From a checkpoint of a small transformer trained on Wikipedia.
Size: width 160, MLP 640 GELU, 4.32M parameters.
Architecture: biases, untied embeddings, attention and MLP in parallel.
Training: 91M tokens, 11052 steps.
Each number is 128 + 24 x the weight over its row's rms, rounded and kept within 0 to 255. Layers, rows and columns count from 0. Numbers have three digits each. The size before them is the row's rms in percent of the matrix's.

# k: layer 3 attention key, 160x160, rms 0.0937, rows 32-63, columns 0-159
# q: layer 3 attention query, 160x160, rms 0.0902, rows 33-63, columns 0-159
# v: layer 3 attention value, 160x160, rms 0.133, rows 32-42, columns 0-159
# o: layer 3 attention output (transposed), 160x160, rms 0.117, rows 32-42, columns 0-159
k32 149:153087149126156161132145128097096112104123105145132165161124095119173126172121134104140116118108158129146145093107109159108095120162123142107103114187149133140123167118135130120067119142154105140141128148123095114097136134102126134158161138184129135146148104153104131141138149113142153147079119119140121125148098162163142180149098132134147128062154128127112141125123134176124143119137116141098167132125105139124108074149124123079119114108139108054125115094148153110125146171118149
q33 082:110116122119110157135108112139115124104143152092115122112157090165112113092143138162115134136120121097138105148118101127138169115136137141165177172078127171105089126133153089136135117163146123113128174104132138159119142135135179130117125125084123137149133106111163150094078108101150099113135158103077082145097114114107094160113163114163158129180097173136118140128102125118132111145137118113137101086156145140097106135122122094163127135164132129177163138127083131131126170137117150
k33 109:098132119145136101087101122130186126156125115125147093110126131101117132090137096154098154133160146101133142173126125089166143145114117097146136162072111131094100113138113146138182134105109137101120115123150134143199135103147096092126111109129149139102124152114137105114142091116151154092155147116116146117080131113129127113082149133118129142168111127137142123125140096079147105170083162154115112106121147077114152137084140137157143134165103153177137139159118102124092154110126142
q34 085:092131087094149141118102112159107148158135160097123086129162111126168107075136159156115098143126126085145146134140126109132151163165127092170180127076115143108121099131146116145136104116145133109155139089132108154152126148135158092117090133125130138119121126113146145096148112120135125120149149072115119115088149122133115105116154151112098146175090130139123129109136082136142125136138170126151116088115117116119145163082142119157146144141077102200126166157111144166134126144152111
k34 075:121094125118103173120118128130129136107123191110107136146139105152134141132102119105139102096129116166107107107135149172122134097103150127141075153168157128151160158125115153153101114086168138132117116145135096164131099101128080129130119104145106124120105133087108115138181147140123136106083134127162125084157105121119160141136103093105123143145139119130140175159147105120156164096135094137132112131149117109108116080146150119139132106107158091112159148073160151122086154171099168
q35 151:144120161182107101129164114108105093096115112142121149146097127119129107178123096091158143124137139162129107096108116129149109079139139164123062108187155134120132165157130152105129134116127128135131111163134116103121129103137085134147176153170141128124139150147086089157109168130115134136117125138150120126180108140131138152126085108128130120084144135141127135148133150135131121100129077149098165158148117165145128096164124180073118104090142108084146111102121132112134109119125143
k35 156:099147111137125101109073117150179131151129168101117088084139145134103117072132111155095142142154120121107135182142140084150145147108138103163149145068119123127103099134107144149178126126107156108116123116136128171158125129137105120106098110112142121113116163089139104105140095128133131090169142125109146111116142101115120096096157135120138130189116128138151124122142126077118121161087152130144112135119161090110154179103152126157147139160122146183144129140105116128116166103144135
q36 118:111142111101133113096117124137151144153149154119159129118173117155141127105123145179108118128128125089128142174133127110131148181124140087138192132071077125112109078116112128184133139138148139107125159077138157173136121114141177097106109128090120113104123141116156168097121116106136088113152165136124141129055138123133109082137147136137121133170077118121122111114117103113142104139135138103139104105139135104128107151121119090166155134140120137165110131179103115146122114137130104
k36 068:137109148117110117138158137122138121114132103093104144184123123098111137142093122071139117094119138166146109091126142182148158131125128115093088138124087132087160149139144118154104119125140141160119125136138138080204081114134094095122154139145134120151135119136124179151143136149090131121136131164156115135148086157147139129114118115136117130113097141115120144167135135129150155096144114187120133119178071184146109105139077111110104111107124135108158120115131119128133092176122126
q37 116:101145129097140151124090118151121134147129153103134111118163095147122093078146160149109127115123113105129128140116091145133150162136116115152195150067088155114112110124142114157123133147145134126144157086155134162135115143130178119118096132103130127156136123125177131084112113119137116139130149101086114121076101123095090110112144132135129135171084155150117107120122108116144115136148155099140082103138121120113128155104118090167145141151115135217166143162086107134109135135145112
k37 112:131134114139165096116098098138156122137127159101133120106135113108108102077137107156101141150134137102100171173126115076160128158119118124137143098085138134127058113153117170154174129114118149094116124107122116154134111139122104129118127126150125123131138156106138136092140113133165126076168160073124147123117128123144117120092142141097147135136125144128156114104152145085097134161059170138132134126089163066118113173108118142126136143164094131121126119135105121112116184103146124
q38 103:144130156143101131125162130112107123127147085127136148125087194096131170147148098123154137143137140118128094086137133120137107093123138164105091132152162123143150136154131156079125126148126131127115119163112122077106129128081074118112147114159122143136087122135099074173154137140110125136119108136155107160157134122117150153130105143148141153093191133149122165165101139146147126121078134140126149143133145145139107095138111160097091103112151125104113116082180158116153131085120156
k38 130:139099127100117136148182133143094134089150107128144156164119126130147138180118139086143125116087124125130109071122100169135112123123131173119138114195142126133154148143146117127089122125146131143127157124127139075081116123137148155170152138129085135127146118142118165151117162134128136164132112142150088167161110152141149147181115100140068152087112104100130134133114153159104143084158121113128133102137075175148118110164130131097117120094113118115111134134140121132152090161117118
q39 091:101156103108089139091084097169134097158123154143120111096161111089165087114149137126127100154140166130140182147114115108152137161176125151141155115126121127139156138146150125092116132116142123131168088111144123130118108150124125117098101147139089130151103123106123096105172104137137093119133147084145133100137132125127109087133128172126097184155140115202086138127135124090113163117099160145126144088129139114153124149091136147152141132135080118185132149106137111142125124128144111
k39 174:115147102142144119101091120121143124143119129141133091092130129109112120087135113168107140136161126106136174178135139087149145149147122086151147154054110120120092092118115134120172133140106144107117110106132123150160135137137112128117116090127156150113120141122147079121131105108125139116170124122126173121094139081121112103097156166141151123148131112110142090099158118094115092168074176120138105136119145095120132165098133118143146174147114158170138138153101113121129168076156104
q40 095:081130116130123101159129114118118144175162133141154135124148131112119101134119140141093081128144185091169123124140089156114106151106100139137143103071145120170145118148143139172095095150102134090141116122140122119124116099109114146173095174100091151125165163157140147090151129145114091117152137148108143139134127156131110123114155155140121158064148124077120119135150104125146108077141141116151119152134099141129096115133185114127123107155094139164120136090143123122137127145073129
k40 094:123121109084144147114149103110172136131112135141150147149147118154114141142175142136126130098125082141123169137132147083123122151111148134138084130124122075124142108120159119134078116133162129116140114162104129081174131155097153137144162127116148130140090143155108098089123153138157095200106129128130103144117083116130140155181099136130110170149140131141125159144124116158159120115129112115140098163125082129101160135116105109167082106133132115056114115151145085132132145163124130
q41 098:078174140153120115107156151171095132122118129107149145108100116111099175162109148089115133120127108114149118114102120157132070103083114096104115146148108096110145107102130191096123128120152103112148123176096107129151110087128107110126128148130140114145152132147148123125130138136168153102142163155103161183117118130120110107131111123118187150121111108128119192141112168127149154131145107092118130132179163131138157092151133109106151137100115125068145152147121125144113128161121133
k41 090:135148133157157119085130108093131137134144158097130097138143151104107111079133120115143116122158076123095128124157148101144122104137109107136168087106061117108111088186118174136119119152134161110128175130119141083158090116137119074089111148150112158137182148136145104129099108149140121114136098097139166122115103167125117127112130105147176100105119135139124119113101151124155121187138129155136176120116099122118172159130100124152113122113150114099119132158119142124138097134105140
q42 098:113159133111112094133134144157158175139110112103139126159173147138123124126124147157137130117099085115133124141159110099120120108120119163101140157133100133106113139100118135106146164122076127104164111134128182112120152097143156137136139116156117153142178118180119195129163129148106133135129147159093139131135106133129112189122105109125101152131130127148087105126132135140155128114080117151125103094108098097154130116172138112065162107099047150112124122150112133119121108126156095
k42 086:148124124118113120118160129151142126099102171139127140150153128090109149088129148187111125136176122096112166105105140166115097165126126121121129113121077183140147137148132136131172136111087053126142143107124144131139124123105129111107127173101122106130122124146132128107126123154203105111118126141114156150095153146133126082108158132125133132126189144152138116099107111125095138162133134156132130146106134141144158123136128174152119121186116120140111066143136115105065121153146114
q43 094:129108121089181151112137093115179053156124101133144132088123133111123141145067110087121089127139141148111146119108150134183104121097148130123168142139148111138165103115152162148083148089117168095127173137150126123133128149124111144122129095140145158140105138092128110141091098132153134126146155136117174132117143138134124119129140107127121098090105132120147104144128131128096140148151173096158107129103117128177144120124129133120099137098170143081097115136142090143126074120168146
k43 083:108113116149145153149097116126153125133144124121107112123139152173102094143122082136109136099130082174148127130109113094146093131165119129124122152116132106105138141173139153132129103189110089113114143115104170129131139110067106091111130096107137147109136130122108128154090135163099133189120108152134146145149081125146123178106173170101115108164104137129104153103168162150163162119155138166144176081147098093126132123129111107109129143126143116153107140118136137099129105102137102
q44 090:109165106095116142146100113118138114168121112078074116159089110143144091098127126129167170108113184121105141142154131134147138137129146161112120125153135151139152145108130094098177151079123154112125163123157106105119111146096094157116165110139189106116153138146109099094127155107132154142095111112147141118156134141155079116130104093093110172100153082137107112107130133145140142152142136149102118123136100142143161108083133110114187108135117130161127144120175130148119127112127127
k44 090:126113133122085120173133140136111156144138157117138117125090188147145139098155083136119118122111171143134168135148170131116106128123146123126135153099109121116124145132108117139107099143130087144113101121122131138086099145159150105131075136134112130140129135157136093079122092172106138114138125153131128115152125109104157075114156101108146170130209116098151126151163078122158136141178129116121128144165136097126154120165115123136076116140112155184122120128156114120134097173152106
q45 089:131123106135149115127106154153119124120129111105181146071194149096190096138110076141146162156141125143116091152128099122139148113150106131138098159110126140109131130134058126111120165132098131129126147132107161141117138138119134126116105121143114179117127116137124136060082124158124099124100132157123149079131101124148134142153144114121134151142139130169115149118121106118164146133150059129148098156106135106137105111132133124140152084136114162123122112132167147079134075124164125
k45 092:123101136186102117120168127141102111144175130169101091116104114138119128130095176154119136142127112127175126118116126122119136144129110136136144074104117146097123146161137142099128094149128088117127120167071140157078162137119112135123139135084151128112145145082115122131133129119137132143117120099118150172125152123129133161101133121131135151090105133158116107129166102113112130139139184176146151159058164138122125116146105119090130129158130114145137156176056105094131159137130121
q46 097:152083106113129098125141097127147143059128147098118092118166151128116146093144165137151114144126150120130089120128124154171141144108122141106148127124148106124128127111119127125150112132135146155113135143134125079119161191128128135105102151142167172133101103100154126165128119146164111112170131138129108168172116159143151131145175144083159152134150148134145141146118114131132093102120131164116086066144102161123121128127109107103107063107103114171133110149124156145149092168098129
k46 085:108116145143174137146111152133132109165130083117139132095128122132137111124127143122122131145133134119148122141115119130127118110048156127140123125097113134148104157120130166160168135107192119122113130143148059108147155080117173080156101150128101149122089131136110127128089118142138132127137158141151104142125124131152106176130082102138084106083063151088153132147146136149123104136095107169133113116145088136115178148108105150089133135152128151147123113153098108143126127095093144
q47 093:123112094123130115130151125124154128120142150142140109079129091127119152115109146140127134133121158104159131143129139140111096118098165094155124152137110140154099121153123112148196128124123139137141144154130069200111138146128125160113145136138157158126086141174162156114142136127148105111159131179130105095121109120143142165119118102146160140128067099124087151122094085143177114117137164097170100154133136103126133136062110101140122085094136112100130087110137113099138138145110103
k47 076:145107131111096094069141152168099176156087147114125135132171151120178170121166112146129132123101111164123131094136137109146107132107105162172100066154122118186130101126135152154140137121100110089141113154127148128094141086129128092094125151130149117108151134121109131184121139117164109115163148125133135132146139113132135160128096102110124113105116138133124113103141063188101169113100142120147139156101140091133135119153107118143103092128111118106104129120133135122174105127107116
q48 099:136114120141124168147143105108130170150154175152069139156142144143109098105135156170119139107148147097140141199127113149133110129099133153151147151116116116132117082115127141148144143075161156126120126156178141128125136147103143089140094107091148140116090147115154108106077119110102069172140127147153107142086087110172134151125112120139143111130106154127152107126161100129142128086101116132129119093164125144154117132125121126125164153072142177121119141106124099105123141143133106
k48 092:105121122119099149144128153073141153108110118123145125153066100140179121100132121110067137141108116135149126112175135146102099166129149124131123123129132140126140171099123117148095120155147156135113146154145132133131130135107142156109149154096131108157103140116153152109183135105113135170120098151115125154148125159150130167135108157142123128144125149119110130096127117185116163110145096101125171113073086135130185090125106110106112110140150137086076109094101101140155099137131177
q49 093:120112154145158137191181122109139114086137113140113125162118138159147181140117125116136119142147130140139117157093115162152125122130108073126167146167077137084129167084124168127120127169109099082108105132149161093159125117122130118137109142109133096132129180081123103141125098087092125136182150119149108137132116115189085106117133105088133108137143126147103153086139125101118137119134154121126105103096141102114143163120121116124096145162135150126129144109115131144117132162153097
k49 087:115098137131156152087130084129143101149135108172115119127133114161134123148127112114097115086111156108118125138128144127131132161110106114151112117131118124118137147167145144104116135143110113151121168158128093118117123159133136148165118143129129143110150153106161128195085161157056154093123090161129147166149156127133091109115118067140121067093124134154089150149126131149088091101173118096122084152162137155141130137155111097155156132122153141099096118109131131099117109151149159
q50 093:169129099090136137195134167099184106112113118161076148101180136080108138120088117122122121126113102122110153122116141128062172156124117169092140078125111155135126138100114154130141099156136166190152145137132184165121124127135145145106145100145109117103124134136121118126151118121112091130134139129127141105113118141128105084132134102136148118113131081164126153126114154113160141142116105118095127127139159148131127132142146125125126163159124139151117090144119086119176149141083110
k50 081:114139162078107118145122149112120144125136112134098119151127139143113156180144147153121145082129115173140119110131125125087145096132152124151123162115121151166137138127118117118171148140098161132157177100139125103119134109138117156112104171144130140096145141169170115152080168116109143102103087072147103129132117129164097137147129109116126171138144109127086151127113102093182149118115124125069115125130112141084124095135092141126148121125090130139121163098108175139096155088169109
q51 101:101123122114129156108122102139127151144154104129181152129110133136121134105119145160104127138174141088121122124118121131098083142144144154131124125109139150147102131108119054120104155142158109091143108101172148132135115113128171144079139131152130088125062132129120120201149110156135130125095162118169138184043125132118108134138124135113142120112092147128106117119101139163100119144107134135144113134092087179081087122097143125139146113096136123138123134147127165131142118117144119
k51 086:132120101116158129169115116120129101146138077146101156089136148058126129152102076168134134104130127104139129090118124147144112148101146159132148101139191148147147135114112106109139081154103147152117171162149136098082099143098132102128146128075109189191124151149111098130148121127178109153123115130129102151123118127134141107143113151149151136096145130136145154111115171153147108101110112136141129111114119082121153137143131121156123132103129110131169100095130129177117149090127139
q52 098:174146137092110136088123135089144123159142137148114100157145097127132086139135113104160127161137147090127125153126136120119182178090103155097144128126141144152090119147110148122144105144091109106158131128172117113122121118162149081121118128141140130146174114105130144125138092125114144154075148152154120120062151122150132129108126107117137175120140128094096154129130144112119151115107106145129130117147104126177098084148089128140117141076122121146165168137115088110087121163178095
k52 091:126130139150149118131118158135131134105104130133133163134130131154138173125097142132133094127130128098102150064112131131084110110127163093126145101104125089171125136153150142138116112121121201164141114144118121104099126149100121174092092118158154110149153089101111113141144110121134127128152102101139146140157094110142136109100136111169166140111124139083110180102096149153113156145125152120091192141107088157121157087153149141088115125113148147106122080115160149166147129130111154
q53 096:148155153123087119137077118138157154139159181127200150153162112126134111149092091096127130148127136121086160127154120124121098105098122116144122145141101132094129144082116145096152128163138178101122112114077104164108115102124098135167129140094149176129112133118148149145133113135158180144100101108171139127156118131121117106078118109116130138114155111152140184118142139111132111098116124120080128157149092157127103130138101132097158147157118132117136101098145162113104136119145154
k53 094:138138095135094142122150122190135112142171143170207125113131090122126105119119129136160141129125129127157124135108116133118096151095104149069159137122126152120098154122161128202105115103117146143091140110078128100112153108174155129111106121121138116099100097116135092109132105119082125142117146141129127127130106090110088093130105141133141117143142123118122134135107126119135137154125146133139161131127129144121183184129151107100109103126089124119120169168126149095166069121163137
q54 097:107131156148111138097115139085107137146113107152132139115155109145174157151118121119096096124151145132111173158128135184082165104115130154160118122165150115120131089104109113169136116126170135078156154086132165086133116117140162125123091094105157110132139163095160127108140104099097126119113129163103170149099157128116124111103116096187118123131148135105121117148166120173158159143170151138154140142103111137114066109149151117133135150124116137153128131145110093143124111132085126
k54 088:087128138079136132107136107133125149132133115147123129141108135152171126117095094160139177141097134176116124128105089109157138069155134139131149153138098104151179120118117106088131134175112121138127139100120133096133172125095088152105145121164162159114163141147155154144166099128117108126100109154092093167138090138149140114193114162145099113107115108129116119188114134143177140139126126124119144137130116097124136125135132120071116112126145114110139087130168134119110110167158158
q55 093:099108129130117122129131098095110132132158132152086109138108121152149090147155116143089190154131142191119106172140127133137115119140135187128117161140136148090125133158119128147131138110088125137140156140093113117137170122121105095111146147151139132141151117103090159113105120144128100157058130140128126160141117097104086111126118157136133144110107154112088125120153083089128178130108129091124179182100105159106119145112107100131142168130140151131093151095113159145112135136086138
k55 087:159126141118115117130126099172111146143146089154152123105083080084133132112110105108101177127139096143141140137156176080106167109137139117117117075145137113106136141096140133121109126146122128101115091137168134154103124120120087145141143106090149101132131127124108116140153077158109119127151132165118178129114063147173153117115103139156138183160126133152135107157125134119110153154104136146133135110117163121079154125077154167134117145133142128148135108135167167149141140161166141
q56 095:161164065103115152155115158149164108171150158100168098147145135143182114160124142132167151165108106099110117134109132095124132111093116132097140109130127153071124138126101165110135116124071121127146139137122163119122124102132166083101125121116101138119174147112109143105137122119112072105142178097110157140128089137131112144114171110130137120142080122108149150112086135142184133138105121150140171127102105117122105151117110173119145148142112118085099136135102135127119127125109147
k56 097:149133118126141135094098150128097153086126151162152146119102138142083093146101107149088139122140111100123125109096152117089151128154117123098135117152107159175131162144129147159126126181106138129197112137108152150097160109128142170119146141110114130148132123107066084149128110113149134158122105133123141123094126120164117118115108118110087115093167155162097180137090112096141144124165136084106107135113115165154127125172131140142154137167116156089146137136116127089130147165104132
q57 087:129125182122116132121136132141094125140096134102147154137114150157128115152130122102119140103144097108103105142140130185130147155131136115181150095089101154140148081155114134154141160124130110169139107091110080129114137112156182095140099111145181096147145141142125114140132157121141114110096163097127103133115186078094117101088134152116096152133080141125122147130134094113106163155169133085101115097150143105137144154171144132167137120121143130165142152146128156134156112127138093
k57 088:166093142126148147182137166114138097113136102118119110098126109128124104159120155097105118151100124103123100141151132137113158104134109133156103152186128139091132144108125141114083129117174099163136161180103075132087122138123114157129150159158140088131163129140073131099095111154152097129124133154117103105158092151097146152143102107132145160154129079103132122122105153133126150124150135131120139144159115153137154127110170146129106142125131135083143129085156077138163146149086110
q58 080:127117144120177109106155122165085143128140119124100173126153123136116093070126179153119112147137136126140120112107080113159132117150131128141132110077125116159147137139122146135135131094118112107138173144123103175086142133142146101105125098119159131110133114109129170141160143169123084129151101120112169139110123135155115107108082168055153090132084144084155132124099142141121105142086111141155141156127158091154150145119154100156153151118129108166125133139110164132132084135146122
k58 082:133139118140113137126140146136117122093133130128085127118125124118161166127117073091121098184139104159109135098101134099108117086149129147126127093139120116137147118108129135110124117129165096130126121155142084181157135127138085089125116133157117122119140130136070102132094111104112152158097148159119131108123147176108118167157139138151191161122130088136132159076147119164127152123147124158145179098114137151128078080116156135118144141097174111111086103097120149162127144111104134
q59 096:125168162116143114156129139097132133118116141100102139128139139145097096146125157159125119166135104118116150126145128155153117112112112113166187138173146160140122131163075132124136122141120155104138119192109149119148126107098129151123099118104155115079121116128170093087125110116146150105115158145133132133154117147068138133125121146171119115176120165087149079091108131066108103101135140116098172125111097113106134117134146112087181119129120099125124118124136116139088128167086109
k59 091:119157162063101099165123127138125100163113127109100139133145076115166116130124129147149138148096117153108099135146141164119077122136126109157105134151118159168133156151156175130096134102152147093133141123162157123137120163134122135140119078145134137112143139089082128124126092131161099164113106184137137121133114181145110174131136140104127131076128069105130149152124097113102137124118089160131116143112111139131165150139144129102153124124108133096156138108115178092084108139127128
q60 092:110107171150136146145132161142100123120121126135111135161158126155094164146105122119152145122153111133115135144117176087088153086110107126126120088142102113153138145150097091173147132188119127141135179166132124093111105120109111142166186147136134121121149111118156099117122108108146113124078117144180110128155138128158132151107105150131089064141107127109154163114128133148151138114161082126127120114108144144131171107116157161157104100115186122120161116151089106145134140108117123
k60 089:166133114111165086133136109116141135162161138114123124090144136110130131143130115136107151155133132124128141190131145121157149121075112103115111157131144133106105128118122164097136178081106134100101130119097135176151153113111121171097114106154163095177123197126100150099139120122163103110145149141121148123106151090110093119115139127074136118154121149111116088142149117119161149165115163102149116099113147070129069148137115100154120137131127137115096134080151124128133129091108137
q61 094:113134100157172174147124120132130136092182157142124127081151098126107095085097174142085135120140173123144126108101155103127123125138155146137131116090140156145103134109134112125112137115141165138111126102148174107128120144126138151109127098127119142104113145112143126140156116149098122171152119127128032128147141125136158128130121137112097137168130148153101148123128144136146112114107128113124068170118097109147146173129126128105123120097080130174144143107169138085145186095124111
k61 080:154116121154144151143123111140134131126093130119148128116112144149139184160126180089130124101122148120159146120125107113078113139138159173158149118126104148129133136114151086076121102142088120112097167146158123151104152132149145138161129116099104141124123141119150129125075167131148121103170109144148132061135138126132147103150141171152113148130111114079137142102133159162083149106084105087141119139124099102164121140089103131095091125163110103138094136104128137116168164093138157
q62 087:157163099115108086124159139162116119099156122177111140154147111112154129146134130156102077149124145088180099143136130122143152097128161125123149149125162142115121164120133096151125108145143149116150129092151143155153082140105125084128178124171121113159141120133100090120132121133114116095135157128080159122116122085167148091156128115131162159144173088131163098122092152121099123131125093142099139160124135147073110120127132144153146101138128126172106124124161097107113153150148166
k62 089:118107119107144092124118140128086117167142171137134144145107165161147199135139167112116108122091183122128143119138112109124121088108124150115136151116148118155121104117092142137104152134165155188107131138127135174124102164105107073081112142072124115132101129132134086162146138164153087150140140122146121173167139132118144120134131122137150110116116111126120158148121112156121074113145110148120096120114114145105162104109137131119167125150130136104187141118166100121121143151071133
q63 092:104139123146141113149100116087144117115095155099154131139116141125100112096177113118168108145166145138132092134137108099139100142091128118160135123105125161135154153084124162146129119107154120135128151151135134136082138142154136135130137099162129134092083088112110118145105090119151141115109146135125173086121131157168108115145158092153206159144150130125208113102152075123128136131171151102105095151105162132109119105079136130144121131130149150131112139130154095151114117130103152
k63 082:111104138131090087149152103152110169130104140108126090107164147150119129148121171086104156094112140146158155114130178103127082133131119139109088134096141116127080152136123133112124151136126106137103138103143127122090175133129133097143138171135151096128162117132071118135117137152086103141149114109093102125128132149103142150122133180102120137125158120140170112175151153154128086123109066122165130137121124118106157088120141134116143119101173134131125153115061113145141160162132146
v32 136:132154145086129077158111143128115130162131154144162127157117124141155146099149088168153120125120119137115132130179131116145114115149122136148180087094109164108120145152090123144094126107139123153098120076119100105126085149067132130137138098121107132134136172161129104107119087143152125156154189162138145124164129113112159121160094109135127148121115111142135124110136168127112151112116160129106138157107108119101136121099109137159132115091084119094082126162103119142157167070140126
o32 145:130131123107156119149129125079137061102143137128126121130120109165114154135119136120119125171142119177131103123115110132106153148148111126149075154128094144125110167105123127143124146126160157167132132163085111141170105142115126184107129148121186122189129141153121104124118109131161105152176188106153104108112097117110105145090101142103092105111091136124148147119126138126144095103159176125120094120146098096119129124130135127120161136100106110084124159144103127124187149132113100
v33 123:102153130149123151140117125112118134128129187142182103097153122120122139168139142131131160091119159140136089151110115183142109104089181083097095137090147092134089136124105166136149126133079143169098140123124104085115155105137095124138128114133169117138121147111136136166143155114131122109131143141119141117110125138124159089086131113129143131141114155129109154130131095094121128117161140144099117107052125153192127127134181108147136109120173076120115128113127113139093143133103112
o33 129:133157134100125128136113166142144109090109132142133086139120142152126147128161061142139152128124135088115167126149117131155109167135135149129116112088131160091141162102136132102084103102113097138094166109142118082129110083132111155134091118121138129153111104107160153155143113106092147129117098164149135139101110118188124123165077127104121128122133158167090139174164154171112165125154140126149145138103140097124145148115149139140113141155140128148121115115099125136095148049129111
v34 128:158130120147105097178088101130141133129110115117148080131170110091125150088133177139104102157111126114150124157137096109129143122113124156140122157185098174128176143107140104171090151133160118173122105079134143131103138159101124104118130138108133137119159102149131145128135095143112160110132154093152138150098126148094149146114066150136108111127103150112122152119158100150108148116097160114153141087118137123168134092141117099132127177123120084109129109140102104163117158116164145
o34 141:128141100108136127138127137116136163097145108177090154117142180095109141063119136109178036182119122148122152097102169135081107158159106145145098103153106138142168131145166117116136144143148077123126106131102114137080117137168141098135099108076181100130165145135139136127128124150149140136169134127109112135129117156147098148129116136121120125161136125130122107147073127126119168144125137145127108118151130128119145120149145097105132130126103131115110131123100084117169129136132139
v35 120:139062088139143111142135122082168127160137158125152153102142119141138099109145112077128189152154102156106153135078135135062113147120133156141146101131117135119122167077152127111150163118123144166128136150145124124131160180126148148145163188131145118105104095133139097124139124096134131128104083104131131145131150146098101102121111112138115100103105114065143107097119114132135135150128159141148121087101111164153119178156142144135115103099146140136107147119159112119128124151117124
o35 132:127121115132141137181157133124161173164124171121172113120131094102089124167123133142155137161099143120169167111139134126111131110079122097116128100109170107133136141142109112118135147116107108095106105129111147137118153118149084144111142123105165143093125101159148166168123130121137133105145087128120136159131184136096161108117096102133121143073155096108115140126134121152151114147132110132109150109102165115140124169182176148122139102121094062141123095155128090112126129127100090
v36 134:121138091154080193131067125116122176116149106182131161155131094152133159163171160119146133126129104124104102092137165145160129130155124111145087122124137121112116085124136114169130071120124108113097156149172158148120122117132118138167121114125115119073143134140117163137128103107111105141134187138143115117122147159109192104139109120136109143106104121112152128088141121151141151118123097108155110153129100115108131116092107144089155084144103112125122138129128116084149144124151137
o36 139:157090159155122142142102100101132098085159125146101142130139130154123150134104134145119084153158122137143133138150101119160164133140158103159159154144147089113126136099158121124122131125096113132112118112150128146150090115115129184127146076120135132080123120127147089128152152135126124110107141130103097132088077150128128156160144128099128103136144090159134092095153091153100119123144138159085095128111144093166166113168137121109124119131145146087114173091126176193120124140147090
v37 123:134137150111122149133103125121165115115084178143101174136157086150142106135083138124056090163097110133127142121129129124092177103131115145166120088146149127128076098149148121110175088132142103109119167136104137114108105105129150141149115153091095142122112155127169097153120132148152103113121110090117097134121128104110109157133131186105152147122139102073149146112148144131132100143147132110100161129135166139134112139176104100082130145115142111161148157127138125152119100140109113
o37 131:101124173114148106141157102183134133127117123086153132119171111142121112134149183164113133116132108121121132110149145091126139107117133091157153162107145144120104101158135116168135106109156117150131103079127121137139121124126153085154159137120099129113124086112149156166103106139151133112116095143121075164101129117119166110152192103161147158136151161147133117118103132122110162065163185107141143139126104142090102100130133119127102163091132076096103115132130107149106125137127134
v38 129:166112117111134090170100149141102099152160099181109119129152163140130164126115131108079120146172140092138164148082114164101125132063133122120125099149130078103084162124128131114141157124151113148091122122078112148111120182078103145134158158138160128142141135135149115122113150103160136133158110115128128151087113128134099091148139112132122126143172161135074134150140119117149125112159096123107127144103144141120122142111103142132175173110147082129120142137152126140104100131121103
o38 142:122136155123131132110124126129123148111116114128134141125150135140166102134140123153148183078125159115132171109095141127120077180096129144121113105146151169108118160165127141167164140101119101106113144096084079137166178135122094142108114128105170094095124182141126141113114185118152133115177184146109140132151101114125112118101121105151117136141159130170087158116132110139123109129113125119112140134130167129101075109100106150129143131140113069106111108112123100118133167105125123
v39 136:178160110123127107153134104123153162113106094155125125119120106119117169155116165068147125137118159118152122100100129130099125141118092122111136121159125094128120099113143092124089143157155143113128123111111119096170187191155096135130154121123134152126118142144149094119152117136120128163082136163153113152123132137160126124112095130122154174133136143165170159100145117155108144113142062088164132118143084106102117126170142104081112164107125091112103134133119133170099139133124132
o39 154:122116106138112139074119123138124156154118072105106127082110130138108194139131112123135149167126157079138158137103189099150098143158100117144108114138139143151107129160160139070117157166090115118089137161110129122142130138117083073132140109156143118153085124155103088144065135133133100109148130135123099112131079155141158155141158129122134115150149104113146156144102112141131127116131125158110152147118158126158126117141146157089157080139127126096128154128149121146104148132134149
v40 124:092133136173136136100110073140094113146150131120149106143154156131097094139111170127118159136100087146128121150090148087088142139150123100136126148154142124145127146136135140116131133102157098156155108082127131117148089142137118123173152112123164072156143129108110114105155094112126122137133165153137167117159113107123145154087145161120148143133134114128144131116164155119135094111131130173097148139115059124155067121140117085089163132109151110169114150128131114126069102122135109
o40 134:059123136127137119089108075157138150150159104084093062108115175146114098101129153137147134113094093157110132135120115111121150151146145111118074148148130114152142148113163112071103139147147121182131129132149144127134157164128116117131142144091163111078128096137149161162103144098107130131172126128138105110135153111141138151178138124137108135146123151113131137142154128121163097143146139139130158145110107130132131112134143100152089134146152150162112137145085125134100090126095072
v41 121:113095099132105165161133160110144134147149108133109112107093127143072153113167143124096161083113154105149146091118114124144133134145148085111140128195124144148110111143114145085138129099130146168142124143111101135125119135167120135165133098119077102106150186143094139167145159151101104148124138134125107144108098185111108086126106127100112100149131122134147089107109114135164156127124126165111124134133115153136148133123082135112119102161152189115153142117120095138098122168153152
o41 133:083131139131077091128111111108083160139125161173162144105140168117131146145139122149152128069108166131143122156126091118174118106143124106136106112159133126119110094095164144138115129087087155147108120096155170137150122140160106107144132102137114110085120146142126147164150110143107123112093159101117149157163129154127116125145111118107114092097091081157116128103101191161112130100115143143126134106129168161158130167122154143127124118113139134137095159119158154116155135082124103
v42 129:066132119136128085137145165116146128099098122181140139141175142144119133097122153144169125113086111131103113127156149095134127147127138157106139069132147153118157058137183076139149119129128120158103129120117110141148166136115104139139179117108147109147114127091151133160122109135126131117103110156101163124158141135130138162109133095095172125169138115095098156142126099104099119121170144109149142144165103150130102118092138132116131145123074111116111131100105113122138113137157179
o42 140:071179090095142119111157138141099065105102170110153143138117128158131134136121088160175118138100132127141142156138170101146166116173116095127108079131105149150124128147123136092107139140125142121140094170119109170139092102132177140143122083113119149116097110135134112128110133135131131095156103097117115108141119145118164144134176155145131119137146130119125108125103116126171112178110116151165112143141148079119127094094137119191153103121098096140125138105131152149144114147108122